Each number is 128 + 24 x the weight over its row's rms, rounded and kept within 0 to 255. Layers, rows and columns count from 0. Numbers have three digits each. The size before them is the row's rms in percent of the matrix's.

# o: layer 6 attention output (transposed), 1024x640, rms 0.0225, rows 124-127, columns 64-127
# v: layer 6 attention value, 1024x640, rms 0.0148, rows 125-127, columns 64-127
# q: layer 6 attention query, 1024x640, rms 0.0163, rows 128-170, columns 64-127
# k: layer 6 attention key, 1024x640, rms 0.0158, rows 128-170, columns 64-127
o124 092:136137113150130128172122137150132116139140185137101140103169131087144145170131121100118154145130132141109180105166141172124106097127104128138107121162091101132179144133103100090103143108082109
v125 087:148081145113113134134141141122087119130109146162105114128132151180129153098142169181133142108121121110141157106083141117118126153119140108149096121110043123166097142148166135115155130150140131
o125 086:110099093126122122173140161145102131067146124129132146168163086095177130129114114125081135156114178158140104153136127118150116103116136156118087160160140120095120162130108126136114143136098111
v126 089:123119151146132136137184148100133155115124131155125148108154120114129141152113142123119118136106109073127120140102131093155132120110123118144139104126071132124144164096188134167083117095170140
o126 086:134131128095117106110109115121161190140115129115126151188148143105158132138140116154155187153160138120121147126123085138108153130108157113143120106146135137142150119164109094153128109169120134
v127 095:094097127128173153119147127175129157157114147106091183154158138142117093112146096124077156113149090137125127193122176124146124128132113117088110109136168166126179135154118135142171175134130110
o127 093:099174152152151158110089131153152129131135119136145122128113118121102118154121146127138130126108118107121133086116149122143119107134145128148119104083097115127135145083122086117094142110125105
q128 104:121119149163172144122100116124166112113144146140157088151091154145123116121118149114141114141152152123123115148137097089134160136143143134105120119145165119154143108133123098134127138130091157
k128 104:105134130136158096063130073109113093122121133118165108119157135128130161155152132088119159147130137121124160117137112159152139129135114152104097143153124095171090142109124129150148057130130151
q129 090:130141146146124088122165132204119112169163081128143134138128100134146137139091149149157138127139147154123112119139129105137080138170111084123103117122088123107160143104131147115147153178082093
k129 084:133086130116160098121088083092153114120130171108142080142165158155113154124171132079144127151113148129119118136108165135128157124158115100113140139151142098164113123110154108135126099103151115
q130 099:131121094125137123131109111077146102109158135102142081124129155131102126129129148097106130143148117121094128146135119117089156138108141140145120139139158137163138120123142132120122118099100136
k130 099:132138134127128134084107060123126098100089124148128131102119147117103149176134122092128176144128189112118136112150093129163123155160109151106123140153103078150117138124124139148137106134127119
q131 098:121133159163146145135139143179103138111135126131125149152130100158154099078055148137145128143141115113151146157146154116169144136152089114134158091070129130140122088101112121107130153171080128
k131 088:117100106071174091105088101084135100103131185117164089149165144127082149110153167105138105120163109157153115148117161091102143121168121117121117101154125123117180078151151098102114107101144129
q132 100:143144152138161140145154138161135128079166126153119154133087103169136121098059124131160131139146099127124139154156157096149147103119139126148110087073137151140097067116103130121091132102148155
k132 109:145109109118119152109096154114150141112159124117127123163091123126166120077115121135158132108151125132160102139119131132141085094145135129144118115156137162102169104146132094074136161115136123
q133 102:145117157150112165139137171167095159122111131157118177161133109155172112102124167178151107140115116121173145146131127135148163119116138106128124098084138102078092124115074136121106128152133136
k133 088:128117145115115113160113130102107159128151150129139125125148130151130126104158143152116102144164102150108151130124153099114130138124110129156154117102157127148135100147180090132141160158156135
q134 090:100125128115106127129119125129110101153076187145107088115152154154122106145170119117123162136105184153137115145143136142092124153167131112103156132118148137130129172107147143105143147143161102
k134 124:110132134147115140123157104145130093126102135141111121126125171092112130157140101146125153113103146102118128106145076153141145141131134135109137147132101115132101168121110173131095092129103115
q135 116:109147091078111095130114134090134098128127115098147109142158146095118145148157124093106106109121155138106135137106115130100107144127117173130136139158120094155168154163167138145169109142121133
k135 081:139126121156117150177125131151132116154103137148135126116131183088106110123119108150135143113116149143144160106181096146140120139144146134115097119091098155147142144115114149129143144124112143
q136 071:121089124121110125097106110139127139113113182134134120078164109170103116137135155165119149114129128129147133135124162153112132135167091111164124154127104127127089129133123122108153135075129170
k136 123:115149166142120117122169135136136107135107143099078111136138175137096128202088119145100134157094144126100165102150076142142140183139109147097126142138090118141091153125104156155118099134132114
q137 121:099128104129125141128129105134135128131106168119128115111160144107116133141124118094118156140133171163129142115111092149087103127162130137100158124156153120164128164117156145141159138123082099
k137 073:138151124110134111164152157132101184113138133148110140128107136116151128147107154170128136120121122144123152112129110132146122158107164136165116153067142145120117134151123161137133156156097110
q138 113:145140138119129123123142144141130170116153094164157174102105115130165142102120106159134099121128075105145142131111155090153152105110134138140096098112132129122123098138120117116093154146142148
k138 073:104115125097143108074095109103157088122139142080128138151130081142144162117152138097120110112122131150104131133138118144113148138138100151136117132154144125128127112188118093113149125093145107
q139 071:123145121144157146093148120148119154126106172114108106158122103130098118109114165155130144120127114132183151151094127151143133103171106150136141120108124101102099115149084090085150189114082098
k139 121:139125153134105140119144134120125112115095105130126120095137155126081118189121123151119123122118156131142143100140104150120140156138104116086094131128084135116117140088133174157107118111143128
q140 102:147148123085154112105128138130125141128177109169148131124141085134153116108153148125148123101116096115150089127117116107184117132079137113138124109122139126089171101176130113125126129146120154
k140 072:112132118141048158108126124154124109106119119113148141127147111130094132146152104095124158154140149171130126114133153083139153121177103110129129125124160124130113116140148073116162117152144113
q141 070:123105136171119119136148153121123149130142136086113136110178106136168121119126123135128155136121124149192133121150153112127138127088128115113106115122125143073122114163109119155123097122118116
k141 129:121121147135139112122148121119155123143060148122132125119110172096103124161122139146111145103102163132115139110132086155115123133139138144117146135154115101132124152103122175099138126142140140
q142 129:101117126141126137123121113126118110147108149129116096110129157127092126169149118095116163153125171140109125129129103177120125145174130136137151143121098120151102183083125122133138121131110098
k142 065:159122116130145101123083122134128148143128129128078125141134165126115132170114130148132131098131139096122126143122080103116126111083137158095146147133159136110108087106094175124103142165163178
q143 085:140165104108112117107144134123131149146122101064136087118159131131144147143157120118134158114093154190156095121110167173116141155148133160131173142125131138169126156110115139178116109139126146
k143 117:124134105111158127151127127149136144104171138154154146152145092133141121103129110139121109132164093139148101156117169137108110106093119138160128116113118144105154108175140107104136164099123130
q144 087:142112126152138131145084177135143131106139082136149150132103131174142102123146136147135146138146146149134137124101091145149140102084138141122086125098153138099086126120111097121150068075149116
k144 092:109132100138128131128104119146099165132098135149095091129152156119102150167137118129114105137132151110094132099137097123162129150125142148152144100139118133156155150132152184140122132169113155
q145 091:176126124101096120104127164089206068092151133122132116158162171132125134107143094091101108136111176136139166113145134151110164115104136119112152119145151114131143136130117165143163156103155146
k145 074:095137102120129103165142118122146118146119112127135129105127112135114122098129126141086102161099123148124124109173113106114069130151111138118092113143128162126130161120139112140090148093126135
q146 079:145137133117127133145156186160146102113139139129157072104123135105145123136135079073146098101160129128164101142135152117155116118084127114126166163115158139152140151121135099130147143138126129
k146 083:122124145127158131111080104103124144138086113097142137133139137156077171092141145143122090163145123135068140100111130152118145136109090175138130090146113143145117150143123162146122139114091099
q147 080:158129119088159111159116106137118104122121146141151109158105118137105183126093137122136095116162133149153121107104143109151110065111143143158151126129137090139180149146151162120135195116130109
k147 082:088129119112103138133155149126118125162108143142093120128131174113082138153136129164127142134088159066113153148136093142117152191136140081114092141144114120152087142114138149144127123153144125
q148 088:118170098156129120085130117142100154152123098175134135150095103130176118160106129112101158155147140108133137104122132146124141147123091102136138106149127128142101127117094162109185101091134143
k148 090:138140134178134114153098152153128155138125146135133097109139114127116117106154124129132094071135127142128121174122143105105142147111152139152138111127124150129123135136129148095120139113131135
q149 084:146142154080151111108189142083131116123100143144107135142131119131118164125171087125054105157135153122126148112113122131116114127123098135102104130132137099097105119144130125164139133074113092
k149 087:110109153150101148108153117156063126104165134109143085108114157092090092164109158092160092163138121087113177103119152106110117098088124135116170119138095114137117128128136102105139102142150151
q150 081:127097166148145157101125107087123142149154147128159127109121157166118130143197152146083105104119126105099133142120102104173083095159112121080103106142139142149112105128141163132082091132129136
k150 083:121155113113129147171100119141139115127086157132129166110113141131110111106117107146120098132110108153152147130109145150105160153140111135167160140106147131157127155136090083108141118162145150
q151 083:100159135136097161100115140138139146143144105097113126123092103171108112105125139101127109103077071167109149149084158140147123135129117108141095169159140122151144167087091129140124106124175149
k151 087:130122128158171151078143147127106101152144166078147131133157143124093123144134113110131107169151167142111174131111132118146124092116123149085149124155123149140126161163132138118166123146165103
q152 088:145108096136114120102108145157132158128104107091136131128132122118151148087139151096148169113105100119146124095121134154115136149089117141158082140083148105155125115123086108123134089108148148
k152 087:100141165132160132151142185120185110138120117130118071130143056138129178089144167162118087159112129153110134097105193108105134121132106107145133111179114135146123142119076157133112143141117148
q153 083:172182134125145161142137158171122106109141102105121118106124122099159106162093112124128094130080151156107088165129157135129134107098103111095122106169096137126117129131102128149138141162121144
k153 086:141143126154099097142144112120126173132142135132107156182129124131124089113156134122163140082107176119152162110127124144105158141116154132116163155105112137151126124098135094133130103115148149
q154 086:129096156146110144163109088162107114140110124150128120135146125137175118126132146184088136120131140119154087110112128114093134130126118126128104134141120112105061123117143129145112133100179115
k154 087:115140067145138126145127170134099152098091150149173088162111149094134112114145144120130162091121144125101145102098121132103115113170107093147087082118133135113122120148132137102152114142132149
q155 083:160148181155144156119141131075143150090134101112114136137129124117113110161110114137148118099145119143139110151173088132156106135162133097154123102099140098135148130104110127102140147119125108
k155 084:101115130069147087137095117181144150119129135143120184162140094106131136102157090112136108078096100110144135100131119120139102120131151172145128160131133136172147136132141122104122144162143160
q156 084:089170141100100147116159154104091134154116156107106160165122100118098163122126114101110155134122141142124125079130104127110100171125150150128129119134137098093160077157102132147139087100091163
k156 087:135116148153140167112156161076131087086120108137169159130126107106178102129122120175151107149134161148137090114122172136104142133133103124127153128154146137099122115108167069147096114153134120
q157 085:126090124187143133126118097099096108117183106114123092125124151140113115124127119113107150145147092146116065144141170120072129071111149105155141133144134196078142143105077180114115113106112124
k157 085:165127120113160173154142113139124157158111110182189188133109133145159159082108162138110163134180125103139138113112138102131195116105125140179115143126084120133139110148120087124137151172150130
q158 086:110093161155078123160108140126133151104136102139131069156129144128131129133092097146148164137102146194129109159139110136090167124143173146135169115125133115144131134195127115126128117134091159
k158 087:129096069133150132100133091088153117157115107104114121142078133142166139105155147166115136131145137083123094093121128138127068156121125086148081136125104147143141088099123160126155097122139130
q159 084:116134136146132144142108072109142112140141093103136137092121138115149139077122115104100133123133141138102104103146108152100076151105158152156143102113114139127169099104158142106143075114166126
k159 088:140091144140111140109129108120096113128144138162119101119114112163071131146184125100150150090116149109147130149163119100149146113143099141115135110161163122112052106123116121128124135129136122
q160 084:131126137124172147127151097129093129119170119129138121114135121090126107093151150108117168105152107168128103084137135088132104120165075130130166123150132137152135115144147132143105146194117143
k160 089:134137121108108097114150180121091165124095126128137131143144104142107142152119075157148131189154147076125148135151137136136160122174112159138101136134146130135162153160137105152133116079147081
q161 086:172160094173127145121128115132104072103129154134123131127129139150150159122095170114118135134158134112131119143135140103129097137127177140108090171132126125178101091137143115139099134112125109
k161 088:133127135135113127132154128088150127147132096106165101100098086130148126138127152112127077141094122131151138106089130143113160143097106075114151108154131126134117137109139117156159129138115145
q162 081:067134133109131169196098103141161129116138148148154168188137126072115153146107117130129153137173111092167143099107121115135135160170128182132142153107174150162154142094160130116146147168110087
k162 086:129126121168142158074124106143109124145118126145134147106114104124161117121146108149137106080108150152142137132143168105142139103155111151134114119130127101149150149234194113140092091135146118
q163 082:079142116100159121139112118104137106103152130091106103106153089138133088156132065146126073135084120167142099159137138136125103187141106133114112097146120113102132151130177134094084112126120140
k163 085:157123143100151145121130058159085133137150129120138109070154143140117084136132146154132164156121159110133121138141069163123153141170113141117116148142130162149106155154099144140146107129139089
q164 087:101099174146179145140111158142105142096142116165146143133090122096098056135093127088134149135111125140146141143147164099084115156095133177139142095140124159114131099108086113167148067101117162
k164 091:136127134141171159126165121121116115135147125138089127143127149108103142111118142136153112124146168072148137144117132184155125115157101155074151137120141143133155122139141139068153156148110147
q165 082:148144127112133186150178127151135107163142113164152117109118132151077096119121127131117166120152128080158156124107126119091119147145113100108158132141094097088138101109104138101115121132104092
k165 086:080088103194104141099048144104101100134122148163121110111140133155151129116140142112135090160135131133128115124154118171145088114131119149124118124135142128170155166131126107151114141140185144
q166 083:102133134130132143102115146157129117105117147143136132092157120116140133103104143086169144162124124115150131107132127129106133143161160123143156113128155148123116120112135120117140157129135127
k166 087:112084120096154123120116107130123127146172144140125119122129102142139161116119123163109118108148152091104128117166138115137129111105109099126117112120118142103136124146155103144096152143117165
q167 083:105137072114116120153164114135145135140162140119134130120146112088109077123127134116176147122110119081149125092145127129134141137116150127101130110144074135133120110155106135132104102133112156
k167 085:155101109120165102143125130104136122125163137147116129129093092135149135125104115114099182127146155150148130163139142168123135161134090118143155111122120129146115131163100109128169087136166141
q168 088:131106112099131152125120171138136120153111139158157110117144109132132116121142145144157162149097177119081132115160140108088147137081141121151142138125142126121107140172126102182156118123123127
k168 088:101111109161109087128152095140155137114112120120094111104119122135122155102077146165122128113071115130099128144097107163151120149108120136144132113118130135111143142124092125114114125060129115
q169 087:140138143137149098132149137143125151110124139107148138148113111144142147144149102146148130107143169128163122135123150163134128103132102131111092098097148059109123114103117155073130121128132106
k169 090:110146152083150130127116118169137141134148126145118122125127163137082104130138100127097163111123117128124146145143095132091148135117171120114118129173136130149142129143145122141128159132144081
q170 087:121149121094113118121118109135175126093102119122122091122112132135151141140110073150121087109126093135131128105142141132120140145130171103146086103104115139140109084147110148073180135130140140
k170 087:150116136131187100148133195157147086147156117098109087132127113096151140096136150133116079109154115146112115155138082173106140099095117131156149120107113138111109152078164119163169167109111106